From a checkpoint of a small transformer trained on Wikipedia.
Size: 11 layers, width 384, 6 heads of 64, MLP 1536 SiLU, vocabulary 7423, 25.2M parameters.
Architecture: LayerNorm before each block, rotary positions, no biases in attention or MLP, untied embeddings.
Training: a variant of Adam for these matrices, 359M tokens, 10959 steps.
Each number is 128 + 24 x the weight over its row's rms, rounded and kept within 0 to 255. Layers, rows and columns count from 0. The size above them is the row's rms in percent of the matrix's.

# layer 5 MLP up, 1536x384, rms 0.0566, rows 326-361, columns 0-95
size [101 106 102  62 112 102 117 102 110  92 127  72  94  85  93  93 106 111  94 105  73  65  98 106 104  99 120  63  90 103 122 121  90 110  77 119]
[[124 122 138 115 104 125 112 152 129 118 140 134 106 182 147 139 113 181 120 169 130 127 122 140 124 170 144 106 142 149 120 143 129 100 131 113  97 145 132 125  88 140 144  95 163 150 161 126 113 152 149  87 135 111  90 104  94 128 100 119 162 115  99 114 117 157 147 136 132 142 118 112 149 116  49 120 158 114 169 119 103 157 144  94 137 149 110 145 132 149 128 138 133  98 128 131]
 [ 85 136  80 129  99 121 147 110 132 118 156 103 137 115 118 108 148 126 132 156 100 163 156 114 146 101 149 125  88 122 130 128 140 144 128 114 145 102  86 146 135 120 136 137  97 147 131 115 161 128 126 143 135 171 140 125 114 122  92 131  94 105 121 139 115 108 107 123 124 147 110 111 136 129 137 137 165 113 165 120 127  99 147 118 141 127 133 138 147 120 131  75 126 121 151 157]
 [159 165 138 132 127 138  87 114 106  75 120 108 147 162 121 135 106 125 148 153 129 106 139 105 117 156 139  99 157 151 134 135 154  76 129 103 134 129  92 137 111  94 118 154 163 137 146 125 146 159  90 123 146 121 178 142 146 135  95  90 155 134 107 134 104 128 159 142 132 132 105 150 149 162 120 156 117 116 123 114 128  93 139 108  96 142 143 107 143 104 171 155 120 116 116 145]
 [150 147 130 126 110 141 151 146 124 153 138 154 135 137 108 121 119 128 143 131  47 156 150 134 121 133 124 114 155 131 148 142 111  93 138 152 121 118 119  84 114 119 147  87 155 138 155 143 168 113 144 103 147 126 131 110  97 141 174 159 146 138  91  82 119 112 119 124 111 128 165 100 127 123 163 136 140 164 143 121  93  95 123 115 120 130 145 122 119 103 140 177 114 159 119 145]
 [136 114 164 138 148 135  92 165  85 155 110 119 112 135 115 122 130 146 189 166 138 115 130 168 111 138 170 139 149 115 134 120 127 122  68 150 129 160 114  47 121 141 150 135 154 127 120  88 138 125 112 117 146 130 170 130 103 107 127 146 137 140  80  85 124 123 104 147 116 104 114 155 138 140 138  94  88 125 130 107 166 149 105  97 168 102 193 132 118 115 126 116 114 131 125 154]
 [139 135 177 142 127 139 158 154 136 127 137 141 149 140 121 128 148 134 141 126 101 137 113  93 136 112 151 157 146  93 104 128 144 152 127 127 109 125 120 103 117 115  97 126  74 115 107 138 141 119 131 122 160 138 153 113 148  92 133 146 176 109 145 108 141  96  97 137  99 156 121 106 161 133 113 144 191 140 127 126  93 150 125 102 179 143 161 146 115  96 137 154  94 116 129 157]
 [133 145 140 130 174 108 179 107 113 128 130 153 146 151 119  89 117 119 123 108 120 145 146  81 126 105 134 137 130 144 132 181 146 134 129 165 127 126 149 117 132 120 150 140 137 148 142 130 128 125 113  96 128 145  89 185 129 139 129 164 107 101 142 153  66 107 124 120  81 151 117 165 136 200 105 114 125 149 138 166 130 140 133  80 138 154 125 110 119 135 139 152 102 136 101 131]
 [157 108 135 159 103 121 177 106 107 130  92 106 163  90 133 130  95  86 129 162 117 158 117 105 104 140 136 110 110 138 170 103  87 124 118 152 138 172 121 141 130 147 125 131 129 159 154 141 109 107 147  80 137 113 143 100 127  95 105 140 143 112 123 121 162  99 174 147 151 147 126 147 132 146 125 108 158 106 144 157 143 144 100 166 151 128 181 107 128 153  99 168 161 130 103 121]
 [135 124 135  94 120  94  59 172 141 124 119 159 148 118 146 178 152 128 108 118 107 184 148 115 117 115 122 114 156 148 131 100 129 173 127 142 139  99 105 103 142 117 116 132 126 123 127 147 131 122 125 152 126 142 134 164 121 123 113  76 112 138 134 131  75 120 149  92 149 113 114 144 124 180 153 142 145 115 165 146 159 177 124 121 130 136 130  67 114 139 164 144 165 124 116 103]
 [123 144 121 118 109 112 163 112  97 135 169 176 146 125 119 140 140 116  74 122  99 143 105 103  70 100 112  79 175 129 101 133 125 124 125 139 109 102 108 116 103  95 148  76 150 111  96 111  97 150 137 112 145 117 130 160  97 169 117 147 157 131 117  95 119 152 185 134 101 136 169  97 139 133 112 107 196 153 138  89 114  72 143 133  99  67 131 124  98 157 129 143  93 103  84 152]
 [164 140 135 115 130 132 132 137 131 102  90 169 127 105 127 162 165 168 130  99 117 117 112  80 133 137 147 114 140 115 109 189 132  94 162 124 148 117 146 115  85  97 137 142 167 108 142 135 116 119 120 132 120 121 156 120 171 145  74 154  95 136 152 134 129 139 118  86 115 106 111 125 152 159 103 106 123 132 122 104 127 105 142 135 103  99 123 148 155 141 124 151 148  61  93 115]
 [155 129 104 152 157  75 165 179 132 113  97 153 151 106  83 129 108 148 147 138 117 119 106 166 172 148 103 178 108 124 125 157 123 157 156 128 162 132 115 108 105  99  85 127 121 179 157 148 136 157 144 103 153  91 161 136 104 146 142 115 148 136 154 129 129 145  81 135  88 109  78 133 122 118 152 115 136 106 125  82 105 132 113 159 189 159 111 110 157 150 139 143 124 135 122  99]
 [177 169 119  99 179  92 193 124 138 130  76 115 120 123 156 105 111 124 171  65 132 167 165 123 116 154 125 104 131 140 142 167 139 155 168 141 109 113 160  93 118 134 117 134 124 145 122 143 135 129 122 114 155 131 123 100 135 123 102 106 141 141 113 119 121 129 120 120 122 104 117 152 122  98 128 158 104 108 154  80 116  87 124  93  71 107 119  70 118 130 105 114 133 129 174 106]
 [149 157 163  73 146 116 134 109 145 144 133 126 156 139 110 133 106 104 159 128  83 117 154 138  59 162  94 146 154 112 116 158 139 142 133 124 101 110 132 138 140 168 122 136 152 119 110 155 130 147 155  94  92 158 135 149 128 137 132 188 164 164 129  96 146 156 135 135 134 120 165 132 138 166 125 114 104 148 148 137 131 146 123 102 161 136  94 130  88 135 155 104 158 128  95 185]
 [155 142 120 138 135  99 128 142 124 179 144 146 108 147 100 115 113 188 130 151 131 124 154  99 136  91 126 116 162  98 150 100 191 151 143 136 109 124 139 161 107 120 138 108 170  89 144 157 152 134 106 103 109  99 152 130 109 140  95 154  90 147 105 120 134 186 105 144 125 152 148 132 108  96 135 141 126 114 117 158 142  91 160 110 129 126 117 112 147 157 137 121 109 117 140 113]
 [148 134 158 117 114 137 139 126 117 166 131 153 124 152 101 143 136 128 110 119 103 124 150 179 132 153  76 121 184 136 123 128  99 131 139 142 123 126 157 103 113 151 117 105 134  97 100 176  68 132 149 125 132 127 154 145 128 137 124 155 132 129 131 113 104 188 114 105 104  89 100 162 134 101 137 151 132 162 112 118 129  76  96  97 148 175 163 105 121 131 146 130 108 115 112 143]
 [113 139 124 119 171 111  95 107 146 131 106 152 127 148 162 144 135 139 142 123  84 139 152 162 148 136 145 130 148  96 137 114 147 129 119  97 151 146 117 115 103 103  75 131 128 154 118  96 120 107 115 127 142 113 118 143 144 160 144 126 127 169  95 118 185 113  97 122 116 170 135 160 106 121 127 113 170 127 150 128 123 112 118 169 106 127 139 112 121 182  95 145 123  80  70 140]
 [148 144 136 131 143 177 170 107 100 178 102 139 137 138 139 135 120 142 147 136  87  98 114 163 119 141 145 129 158 142 131 138 109  96 135 114 116 145 121 103 127 112  75 118 146 108  84 157 127  43 158 113 151 127 145 139 125 137 166 137 121 140 129 120 105 112 120 118 133 140 111 116 126 142 106 134 129 118 117 123 160 125 105  89 140 156 138 170 122 142 121 144 137 113 134 199]
 [164 126 110 130 131  98 124 143 116 135 125 164 141 125 147 119 100 154 149 131 128 154 163 110 115 118 155 123 132 140 172  93  82 113 119 189 131 136 136 122 106 120 160 113 127 125  99 147 164 133 119  83 131  96 113 131 145 121 118 103 149 111 127 100 140 126  74 147 143 123 117 173 154 114 104 142 128 142 149 144 162 139 159 113  95 108 107 161 152 147  84  76 149 110 131 122]
 [131 127 127 100 153 104  96  69 110 164  96 107 151 142 155 145  83 121 173 164 115 147 150 161 153  70 141  75 175 165 128 161 135 125 143 109 100  95 115 123 120 122 125  97 132 107 124 113 119 171 108 135 125 100 100 148 112 138 137 120 151 168 158 147 118 117 111 124 118 125 113 149 183 171 150 140 157  95 125 133  91 178 145 119 120 104 160 142 111 109  94 110 121 110 151 134]
 [136 156 153 148 141 156 131 120 135 130 117 124 113 198 167  90 131 104 116 148  83  79  99 161 167  98 140 118 145 203 142 176 129 117  99 123 137 133 130 165 152  90 125 142 125 115  91 180 139 126 162 156 104 161 114 117 162 114 125 108  92 106  89 104 127 158 149 129 130 147 130 161 137 122 108 113 120 146 125 128 144 135 124 133 147 126 106 157 103 120  92 123 130 104 119 164]
 [102 184  80 121 121 118 158 123 138 190  76 121 132  67 133 143 134 146 108 124 125 111 164 104 113 132  89 102 155 127 149 133 181 112 138 108 117  95 108 135 122 126  78 163 110  88 113  87 110 165 119 126 142 143 153 145 114 105 101 105 102 176  94 114 139 149 120 163 118 129 139 101 168 119  92 110 140 140 172  85 105 127 165 138 161 130 120 126 113 127 103 146 143 159  95 149]
 [139 162 121 127 114 143 155 149 141 127 130 144 102 144 112 111 139  72 137 193  94 163 138 130 128 139  65 126 139 174 104 114 138 174 120 140 130 142 133 145  89  93 133  93 124 129 142 138 104 101 109 178 131  77 109  63 126 130 200 156 124 123  84  89 148  94 158 165 153 156 104 122 110 136 146 124 120 100 122 127 117  91 130 153  98 150 119 126 141 112 135 121 122 142 129 148]
 [148 114 137 153 139 144 111 121 143 138 135 122  98 128 142 129  76 159 143 143 111  93 178 128 113 146 117 164 146 147 127 164 149 106  96 117 134 153 129 122 132 114 114 117 142 131 152 149 146 115  91 115 122 128  84  93 113 154 149 135 109 151 123 105 160 134 171 126 139 108 133 137 154 124 101 147 106 114 131 121  98 161 155 148 137 137 145 120 133 137 107 126 142  95 119 136]
 [154 168  97 141 122 137 184  90 134 153 121 123 129 154 104 103 148 118 122 206 116  94 169 141 110 144 104 160 191 138 131 127 108 103 133 105 132 138  94 159 110 139 134 128 144 174 151 101 139 151 151 147 139  91 188 128  96 153 192 108 127 115 116  99 107 160 122 112 129 145 117 126 139 142 107 118 102 103 134 114 118 112 131  84 150  95 130 151 114 134 152 139 106 110 122 141]
 [ 91 103 115 128 112 156 183 120 129 151 142  90 131 103 128 116 127 166 128 113 121 129 167  93 118 136 136 159 124 148  72 130  98 125 123 107 115 145 163  74 103 111 163 113 134 127 113 173 137 114 100 136 135 137 155 112  93 115 171 171 165 146 146 140 148 100 118 109 134 112 145  32 132 152  90 116 189 137 127  37 100 130 132 117 130 140 196 126 153 142 121 106 129 129 116 136]
 [114 154 140 136 143 101 127 121 140 125 108 150 100 113 140 125 145 165 170 132 135  83 124 141 126 168 128 140 125 140 121 130 117  83 127 156 136 118 118 162 100 111 141 165 121 139 106 114 140 160 138 155 168 119 173 103 168 146 118 148 116  87 122 122 135 152 121 146 113 118 129 132 150 125 117  81 151 110 108 138 149 161 111 148 127  87 140 104 145 107 155 127 126 137 169 150]
 [146 154 131 141  97 135 145 128 105 163 146 148 127 163 100 111 126 169 142 124  66 160 164 137 125 120 109 101 147 134 169 152 107  92 107 137 136 127 141  94 115 116 132 105 175 143 148 129 160 121 152  86 133 134 134 119  90 143 161 171 158 120  97  74 102  99  90 118  94 117 148 116 152 141 136 142 141 158 125 120  96  89 143 117 107 118 149 128 119 109 142 199 107 156 117 162]
 [103 126 128 122 155  98 125 135 138 125 163 112 152 172 132  97 151 101 162 132 127 108 156 136 177 116 126  80 154 102 137 142 150 100 122  75 153 109 112 129 136 111 170 128 100 182 122 121  98 146 143 129 124 153 158 123 141 102  79 159 128 158 141 123 150  98  99  94 147 139  99 147 121 143 139 136 196 148  93  92 144 132 107 120 171 101 131 120 175 130 117  96 163 109 127 104]
 [182 128 129 141 168 122 152 127 140 104  97 155 147 155 133 158 128 116 124 146  94 132 126  65 138 180 150 163 170 164 130 117 146 104 157 152 108 124 151  88 162 142  97 156 139 157 201 143 119 130 140 114 118 162 145 153 123 117 120 124 132 124 145  98  94 111 167 107 124 130  94 140 158 180 146 141 123 135  95 157  91 135 155 103 141 146 130  91 152 126 114 146 112 115 143 100]
 [128 144  78 125 132 141 133 153 158 115 148 125  96 149 124 146 104 154 127  70 106 131 107 136  87 126  77 123 129  92  98 136 112 144  80  66 114 122 146 146 152 137  83 129 133 126 182 117 132 153 137 140  79 147 152 112 117 137 120 175  84 160 115  94 133 137 117 129 121 129 154 141 140 107 121 151  86 144  91 117 109 134 137 138 125 140 142 148 129  91 121 168 120  95 169  93]
 [ 85 116 132 122  96 145 148 151 106 119 128 156 144 127 108 139 114 157 140 134 136 139 149 142  94 138 157 111 106 172 143 119 123 103  92 112 116 158  89  98 119 112 120 107 131 132 161 127 134 138 145 105 103 120 146 128 109 118 103 170 107 143 106 166 120 146 115 146 124 137  86 128 185 120 156 138 129 160 155 136 100 129 115 132  91 146 148 106 152 158 123 151 153 160 144 113]
 [147 125 105 114  94 136 148 145 146 130 122 107 157 173 124 130 122 145 177 132  92 130 153 125 113 135 129  91 140 114 117 146 158 114 156 111 117 144 123  87 113 111  79 134 108 100 140 102 139 202 117 107 158 123 143 104  95 141 159 134 106 154 137 121 119 111 132 108  91 158 107 166 141 102 118 161 118 132  97 139 144 125 132 137 138 136  90 140 139 145 134 138 119 111 121  97]
 [106 173 131 147  99 134 131 130  96 118 131 132 138 117 154 106 111 127 139 148 134 167 172 128 151 135 122 151 133 145 123 111 127  94 126 135 119 119 128 154 148 116 127 105 126 129 115 122 107 136 149  72 138 144  80 128 113 145  99 157 164 148 119 161 139  85 117 107 118 124 147  89 121  82 134 177 136 111 123 119 140 121 161 119  65 152 123 141 147 127  95 147 137 137 123 124]
 [137 159 159 105 140 130 117 137 105 131 135 159 103 152 137 137 112 112 128 128  78  88 152  69  93 160 137 149 148 153 153 122 135  92 102 123 124 142 154 108 112  81 165  88 104 122 115 102  87 133 177  99 111  86 121  90 124 160 139 153 146 115 153 137 132 139  97 135 108 125  92 127 171 150 139 133 160 110 141  85 104 152 132 116 132 152 115 171  98  98 135 112 155 111 129 141]
 [112 149 183 120 157 131 153 140 133 123 133 159 126  95 109 106 164  83 119 112  94 148 146 182 101 115 139 147 176 116 114  95 113 101 122 147 151 138 166  86 120 141 114 118 143 101 159 105 134 114 140 118 108 123 114 113 150 150 132 122 171 156 128 128  88 169 115 124 138 160 156  64  95 150 138  92 147 140 118 142 128 109 126 142 174 152 177  90 148 138 115 126 154 105 111 177]]
# layer 5 MLP down (transposed), 1536x384, rms 0.044, rows 326-361, columns 0-95
size [ 87 102  90 345 101  90 122  98 102  85 132  66  82  77  85  87 131  99  86  97  66  57  93  93  93  94 135 354  87 101 126 129  79 102  73 127]
[[114 143 105 152 130 109 123 122 110 139  90 139 118 146 129 140 146  83 135  95 124 142 121  89 121 127  92 158 124 108 146 134 125 149 135 119 165 126 144 168 128 122  91 122 114 159  81 105 126 155 116 134 122 112 165 165 163 135 151 127 117 125 151 132 155 133 108 146 147  99 129 154  89 148 172 143  82 129  98 133 158 103 144 156 143 103 167 148 162 101 127 110 118 125 136 142]
 [158  99 149 130 148 122 146 142 152 153 125 136 136 143 139 156  92 165 130 110 158  96 122  96 125 143 135 109 150 146 136 132 107 102 146 129 130 192 159 121 136 134  73 127 186 130 132 134 121 141 128 125 127  68 138 153 139 123 114 121 156 154 108 126 136 133 125 107 114 125 137 144 122 109 152 122 108 144  96 140 133 142  99 125 112  83 116 134 111 102 121 155 119 149 110 125]
 [118 146 134 106 104 141 147 139 120 166 133 139  89  98 133 141 143 136 133  98  86 152 122 137 134 144 135 131 114 131 128 153 128 154 127 173 106 104 157 137 120 128 134 123 115 145 118 129 117 116 162 144 113 124  82 125 159 126 169 131 157 103 147 116 171 143  47  85 111 135 171  92 109 108 124 131 157 132 144 149 142 149 109 153 155 157 138 174  90 109 102 111 117 141 141 147]
 [154 152 116 137 120 122 153 145 108 165 134 150 140 154 112 111 121 161 125 121  60 146 169 136 112 133 123 107 151 131 151 135 117  88 133 157 141 130 124  94 129  94 129 125 162 153 146 137 169 112 155 104 147 136 147 123 101 126 155 171 147 125  92  81  98 101  94 115  91 126 157  95 145 142 159 129 150 157 117 107  97 104 143 133 120 122 145 145 124 100 148 183 121 147 128 151]
 [130 141 154 152 116 136 170  91 139 114 111 165 134 139 109 143 123 131 104 105 129 145 119  97 145  89  90 138 107 140 127 155 142 152 158 121 157 135 127 201 132 111 111 138  87 131 128 135 166 117 135 156 115 125 134 114 142 130 126  84 111 129 154 145  97 135 123  98 139 175 109 119 132 140 146 146 126 136 132 153 106 111 139 165  96 133  92 150 126 141 130 136 129 108 131 121]
 [139 143  87  97 132 149 124  99  91 158 145 158  97 141 138 120 105 119 133 147 136  93 130 207 125 118 121 126  87 108 123 118  77  88 117 107 129 137 139 131 133 141 152 126 175 106 150 128 118 148 136 133 132 142 119 149 109 165 120 137 110 188 105 121 126 120 152 142 126 144 131 125 100 112 122 112  75 139  99 117 165 124 159 124  89 104  95 136 147 159 122  95 156 155 103 124]
 [157 118  92 160  72 124 123 109 109 162 158 104 132 129 109 152 128 147 132 122 135 133 116 144 123 160 144 132 121 101 131  89 131 140 118 141 106 113  89 151 129 133 124 148 138  73 140 131 139 177 133 156 157 128 146  81 156 114 137 105 173 188 118 145 178 156 123 118 173 117 152 114 128  82 136 128 116 137 121  67 114 116 143 116 120  74 124 165  83  95 132 130 130  62 161 101]
 [124 179 122  66 159 148  99 140 142 118 170 145 115 184 141 123 176 192 108 105 123 107 129 146 151 125 102 155 114 149 116 138 138 141 139 129 131 104 161  83 123 136 115 127 128  78 127  96 154 140  73 145 160 160 130 137 135 149 161 105 104 126 114 148  85 148  93 134  98 118 125 111 129  91 117 168 101 131 113 101 140 138 134 159 108 154 121 136 131 109 146 120 103 122 152 137]
 [154 143 112 159 142 143 180 114 113 124 141 131 121 143 134  88 119 122 142 165 119  93  89 139 177 155 151 141 115 104 152 155 156  85 143 109 138 135 145 150 100 118 138 146 133 138 128 121 139 111 106  83 122 102 138 104 116 158 136 153 134 142 116  86 201  97 121 163  96 134 137  98 102  77 110 125 152 145 113 140  89  72 116 122 113 121 121 175 106 113 116 150  73 150 123 149]
 [111 144 109 155 155 141 109 144 133 129  66 104 136 126 101 117 106 109 169 129 130 120 144 157 177 130 138 170 107 132 137 150 130 131 118  89 107 149 128 135 134 147  98 176 118 136 141 121 157 111 112 166 156 153 125 110 141 104 135 122 105 120 134 141 135 103  81 127 120  91 126 141 151 129 129 112  59 108 117 158 147 185 137 115 152 162 128 124 183 116 120 130 175 152 174 116]
 [132  98 118 159 106 113 139 129  80 133 167 100 124 143 106 108 136  97 128 132 150 172 157 131 130 102  98 115 141 161 158  83 132 136 110 120 128 156 113 123 170 120 126  96  88 145 112 110 152 105 166  92 124  97 129 121  81 106 155 132 115 129  94 112 145 121 122 138 164 139 148 138 108  78 163 153 169 140 122 118 107 119 124 154 116 132 140 117  71 119 149  99  83 198 129 162]
 [ 81 144 137 127 112 179 119  93 142 117 155 134 121 158 142 140 146 134 111 108 132 146 162  84  72 109 106 104 163 151 144 101 149  91 110 144  85 111 106 139 133 151 182 142 165  84  84  83  92  91 120 151  88 152 103 100 139 126  95 124 104 125 111 145 126 119 167 104 140 135 162 144 128 118 124 129 128 141 125 163 120 126 110  82  73 116 127 124 117 140 147 115 121 107 174 133]
 [115  98 155 166  62 139  53 129 113 137 183 122 123 125 118 121 133 146  87 194 143 104 101 111 137 113 105 132 135 129 123  97 122 100 134 150 125 128  88 136 149 137 125 139 142 149 108 125 116 103 148 122 134 120  99 173 127 133 153 156 106 126 128 142 131 121  98 131  95 125 111  95 109 163 128 135 158 136  99 186 130 166 124 187 162 135 123 180 157 136 190 140  97 144  91 173]
 [100 118  94 169 114 155 130 140 105 126 134 128 108 120 140 142 154 161 103 118 182 123 125  97 194 130 139 122 107 139 145  88 127 108 111 137 160 137 149 100 107 107 126 104 111 138 137  93  91  77 109 150 155 107 133 122 112 113 159  95 106  96 145 151 117 102 123 112 146 113 124 137 110 104 133 143 169  80 109  99 139 121 113 147 114 135 146 137 154 122 105 153 116 130 149  81]
 [ 72 114 129 107 143 161 146 117 137 119 121 115 133 121 154 149 101  88 112 104 133 121 102 139 144 143 160 149 102 157 126 127  76  83  89 154 150 147 129 110 127 177 116 132 109 175 118  96 118 120 143 160 126 151 119 115 144 150 175 126 141 100 167 119 123  70 137 108 108 130 108 109 149 168 115 128 158 114 146 118  92 122 111 116 124 106 119 148 138 117 105 107 154 117 106 168]
 [ 93 127 129 170 147 129 127 107  85 121 136 132 148  98 154 133  97 113 122 144 148 134 129  91 116 119 169 111  80 120 132 120 113 119 129 118 146 141  91 126 113  81 155 134 140 144 186  66 183 117 108 136 152 104 115 127 121 123 130 113 126 131 138 138 149 102 146 120 160 129 140 104 131 155 153 112 133 103 144 121 109 176 165 166 114  69 109 143 164 122 138 122 114 133 159 124]
 [151  99 133 131  89 109 133 125  97 138 157 146 119 148 116 141 114 120 115 166 158 119 100 114 130 119 130 116 108 177 137 147 107 122 143 148 124 108 134 138 136 169 172 105 141  98 128 173 108 161  82 124 103 167 135 102 124 143 115 139 151 122 132 155 101 144 162 127 141 108 100 116 137 120 119 141 106 125  93 149 106 139 156  99 145 156 141 156 128 102 167 127 162 164 160 115]
 [119 112 132 135  84 118 119 119 128 131 144 114 135 118 103 111 111 129 140 137 191 169 159 114 132 148 109 117 108 107 132 112 147 184 109 144 134 163 149 132 113 107 156 149 116 166 120  81 152 157 112 130 146 122  90 150 106 137 134 155 134  92 124 131 129  99 104 138  96 123 153 107  89 138 154 118 129 120 167 129 108 157 156 162 126 112 124 131 127 102 103 110 133 142  97  79]
 [108  94 168 123 102 139 120 128 156 142 126  93 123 154  77 141 155 114  99 163 163 110  96 126 140 111 108 113 153 141 105 180 170 131 149  57 120  93 119 101 158 130 139 148 119 128 150 120 107 126 164 164 153 129 148 121 125 109 170 161 127 154 129 146 132 123 177 105 128 133 154  88 122 154 156  95 137 110 117 120  99 111 111 116 161 131 134 105 119 103 166 193  99 147 111 132]
 [143 117 159 170 102 127 173 168 135  81 167 145 157 108 134  98 138  96  95  87 139 118 137  95 112 155  86 154 138  99 162 133 101 145 127 163 165 154 125 144 141 127 101 128 121 163 161 126 156 128 144 120 132 133 156  95 149 111 114 147 130  78 120 126 122 118 100  97 151 147 118 139 116  78 118 138 106 127 130 112 149  97 166 147  96 114 116 118 167 128 138 148 182 150 130 124]
 [107 109  99  90 135  79 124 159 115 133 131 137 122  80 101 172 126 150 151 107 138 158 140 111 103 154 117 138 139  46 101  70 123 152 142 151 131 134  97  89 115 157 112  94 113 155 156  97 106 127  88 112 163 117 136 165 121 131 125 143 169 145 166 134 123 102 135 147 123 127 115  89 129 123 135 115 152 128 152 118 132 150 143 113 122 119 164 124 109 129 164 131 123 139 126  89]
 [133  65 169 135 126 148 128 149 119  87 162 142 118 191 135 123 113 102 161 128 122 150 100 124 146 128 162 133 116 127 102 132  84 152 113 158 154 180 153 135 127 154 159 102 152 154 159 155 149 108 124 130 133  96  84 123 159 139 150 156 143  83 158 138 129 117 116 104 133 128 117 152 106 154 121 129 124 115 104 156 163 135  79 110  97 130 103 103 143 129 161 132 118  82 139 104]
 [112 100 116 142 158 121 104 130 127 105 139 127 148 118 155 132 121 135  99  97 118 116 101 150 100 141 169 124 144  74 169 117 119  97 150 138 116 134 121 107 127 166 137 138 107 147 134 128 157 141 131  85 132 183 134 176 111 132  98 127 129 144 127 144 113 160 108 132 110 117 131 106 138 113 119 151 118 121  98 105 156 140 118 111 142 131 142 125  96 156 138 134 146 125 120 132]
 [110 131 147 129 125 116 142 129 121 130 122 143 160 145 102 131 124  92 121  99 142 139 121 170 150 125 162 116 136  91 109 118 117 124 112 118 146  93 120 128 111 142 101 158 127 100 116  86 144 119 151  97 150 109 140 188 149 114 126 144 133 145 124 140 110 134  86 145 110 114 145 147  98 108 127 112  93 140 124 111 152  91 126  94  87 122 129 154 145 113 105 137 106 101 133 123]
 [124 127 136 139 122 118 109 131  89 158  93  96  99 121 122 124 118 103 106 100 131 170 101  97 172 143 121  97  98 116 126 134 107 134 117 147 120 120 142 135 107  91  87 159 102 126 145 107 139 111  93 110 130 146 124 113 125 130  81 172 114 130 122 177 111  64 128 101 102 108 145 131 136 139 147 141 107 125 117 127 136 154 127 132 161 104 122 147 107 125 149 108 114 136 129  94]
 [134 147 125 128 138 139 114 132 133  95 108 172 144 151 131 162 123 102 139 133 137 140 137 142 156 168 118 117 158 136 158 144 171 131 100 106 103 140 123 150 131 142  93 125  96 125 132  88 145 152 161 163 117 112 148 156 136 135 113  73 124 137  92  96  98 129 147 155 116 163  96 184 167 118 115 143 104 139 151 197 163 120 106 139 113 107  83 143 125  94 134 141 140 145 140 140]
 [136 119 146 128  88 148 154 160 101 172 135 141 128 143 116 100 101 112  88 147 130 151 137 109 123  96 116 135 104 133 154 113 141 170 122 125 123 125 113  91 186 129  88 101 134 124 182 128 125 114 149  83 130 123  83 140  97 114 126 113 151 180 145 124 108 121 149 148 162 117 114 128 115 121  99 150 110 156 140 118 110 129 145 123 122 150 140 137 109 170 139 167 133 100  99 133]
 [155 152 115 139 119 122 152 144 108 166 134 149 139 155 110 111 122 162 124 120  62 147 167 137 113 135 123 106 152 131 154 135 118  89 131 155 142 131 124  95 130  94 128 125 163 155 147 136 169 112 154 103 148 136 146 123 100 127 155 172 147 125  93  80  97 101  93 115  93 126 155  97 145 144 158 130 150 157 116 109  99 104 144 133 118 120 145 145 125 102 150 183 118 146 128 152]
 [142 134 121 144 111 145 127 133 111 137 144 127  95  99  97 170 112 144 107 132 123 146 115  98 100 143 122 160  90 164 129 136 111 146 146 163 131 139 140 109  94 140  82 117 196 112 158 123 159  86 104 113 124 111 104 156 125 129 159 105 160 102 101 137 120 138 157 153  87 109 166 122 141 131 103 123  72 120 146 154  95 121 148 164  88 161 113 152 104 113 131 137  98 130 130 170]
 [119 139 128 107  84 114 129 116  96 145 182 122 136 121  93 127 116 113 131 115 132 122 115 165 147  88 107  79 101  82 122 155 139 144 127 119 179 110  86 182  70 145 147 106 113 108 127 109 164 123  82 127 108 128 131 128 113 130 166 138 154 143  96 139 134 116  93 125 123 151 160  97 123 101 127 120  95 132 156 129 177 120 120 150 115  88 119 192 136  95 135  93 127 117 139 138]
 [134  94 129 183 158 133 108 149 132 137  62 102 120 100 104 148 165 114  92 159 102  74 118 137 172 121 130 147 138 160 145 114 113 120  90 129 148 100 111 122 143 106 117 154 111 155 137 146 140 112 155 108  96 102 135 130 123 118 113 114 183 151 120 123  97 154 156 142 132  95 114 120 155 150 163 112 116 146 113 168 142 139 156 136 120 116 116 123 129 126 159 135  93 119 134 130]
 [136 125 128 119 150 113 106 135 180 132 137  83 107 136 184 132 152  93 143 144 136 113 143 124 128 158  87 142 130 119 110 136 148 123 161 119 135 113 126 154 128 110 123 115 111 138 103 119 145 113 138 159 139  86 101 136 148 144 151  98 135 100 119  92 136 134  88 108 101 161 137 152  66 123 107 107 110 111 117 145  92  92 133 107 117 126 148 111 123 142  99  99 118 105  90 128]
 [112 150 138 125 156 116 146 115 100 166 143 165  77 131 141 136 146 121  94 115 158 128 139 132 139 134 104 162 110 138 126 107  95 142 127 131 128 139 137 149 153 153 159 119 171 176 144 181  75  58 102 123  90 155 134 133 143 110 129 125 154 148 115 120 143 135 149 164 147 123 120  82 129 158 150 114 139 104 152  90 115 132 141 130 138 124 156  85 117 132 148 123 171 145 116 117]
 [145 107 136 118 175 123 140 134 162 159 103 143 112 161 100 139 168 149 161 116 110  71 109  97  81 164 136 119 113 154 134 139 134 158 150 139  90 129 164 117 120 106 104 137 105 119 163 107 110 111 125 153 178 124 165 139 164 124 169 107  98 129 154 109  94 156 133 110 117 107 124 133 145 146 151  91 110 156 144 118 125 123 124 131 200  93 126 133 108 124 140 127 124 163 110 123]
 [112 126 114 151 100 138 113 123 161 130 130 101 152 110 115 124 152 136 172 117 149 167 102 179 147 104 125 112 107 102 123 136 120 152 162 130 119 133  99 137 145 174  86 143 164 125 115 153 186 121 103 161 142 154 141 166 149 119 132 126 115 138 116 123 133  95 179 110 127 127 157 127  86 126 113 124 128 143 125 172 148 130 155 145 113 107 143 110 155 152 137 144 102 126 129 135]
 [ 88 140  86 121 113  94  73 130 123 160  96 141  81 150 146 119 156 134 147 138 176  83 137 140 145 130 108 129  86 114 168 179 146 157 133 110  94 133 125 125 122 116 163 105 107 160 122 148 116 134 119 129 148 110 142 165 121 145 141 167 131 146  87 102 150 113 143 118  93 122 101 162 142  97  79 124 124 127 163 118 117 145 137 102  99 142 129 170 103 100 104 137 143 155 139 108]]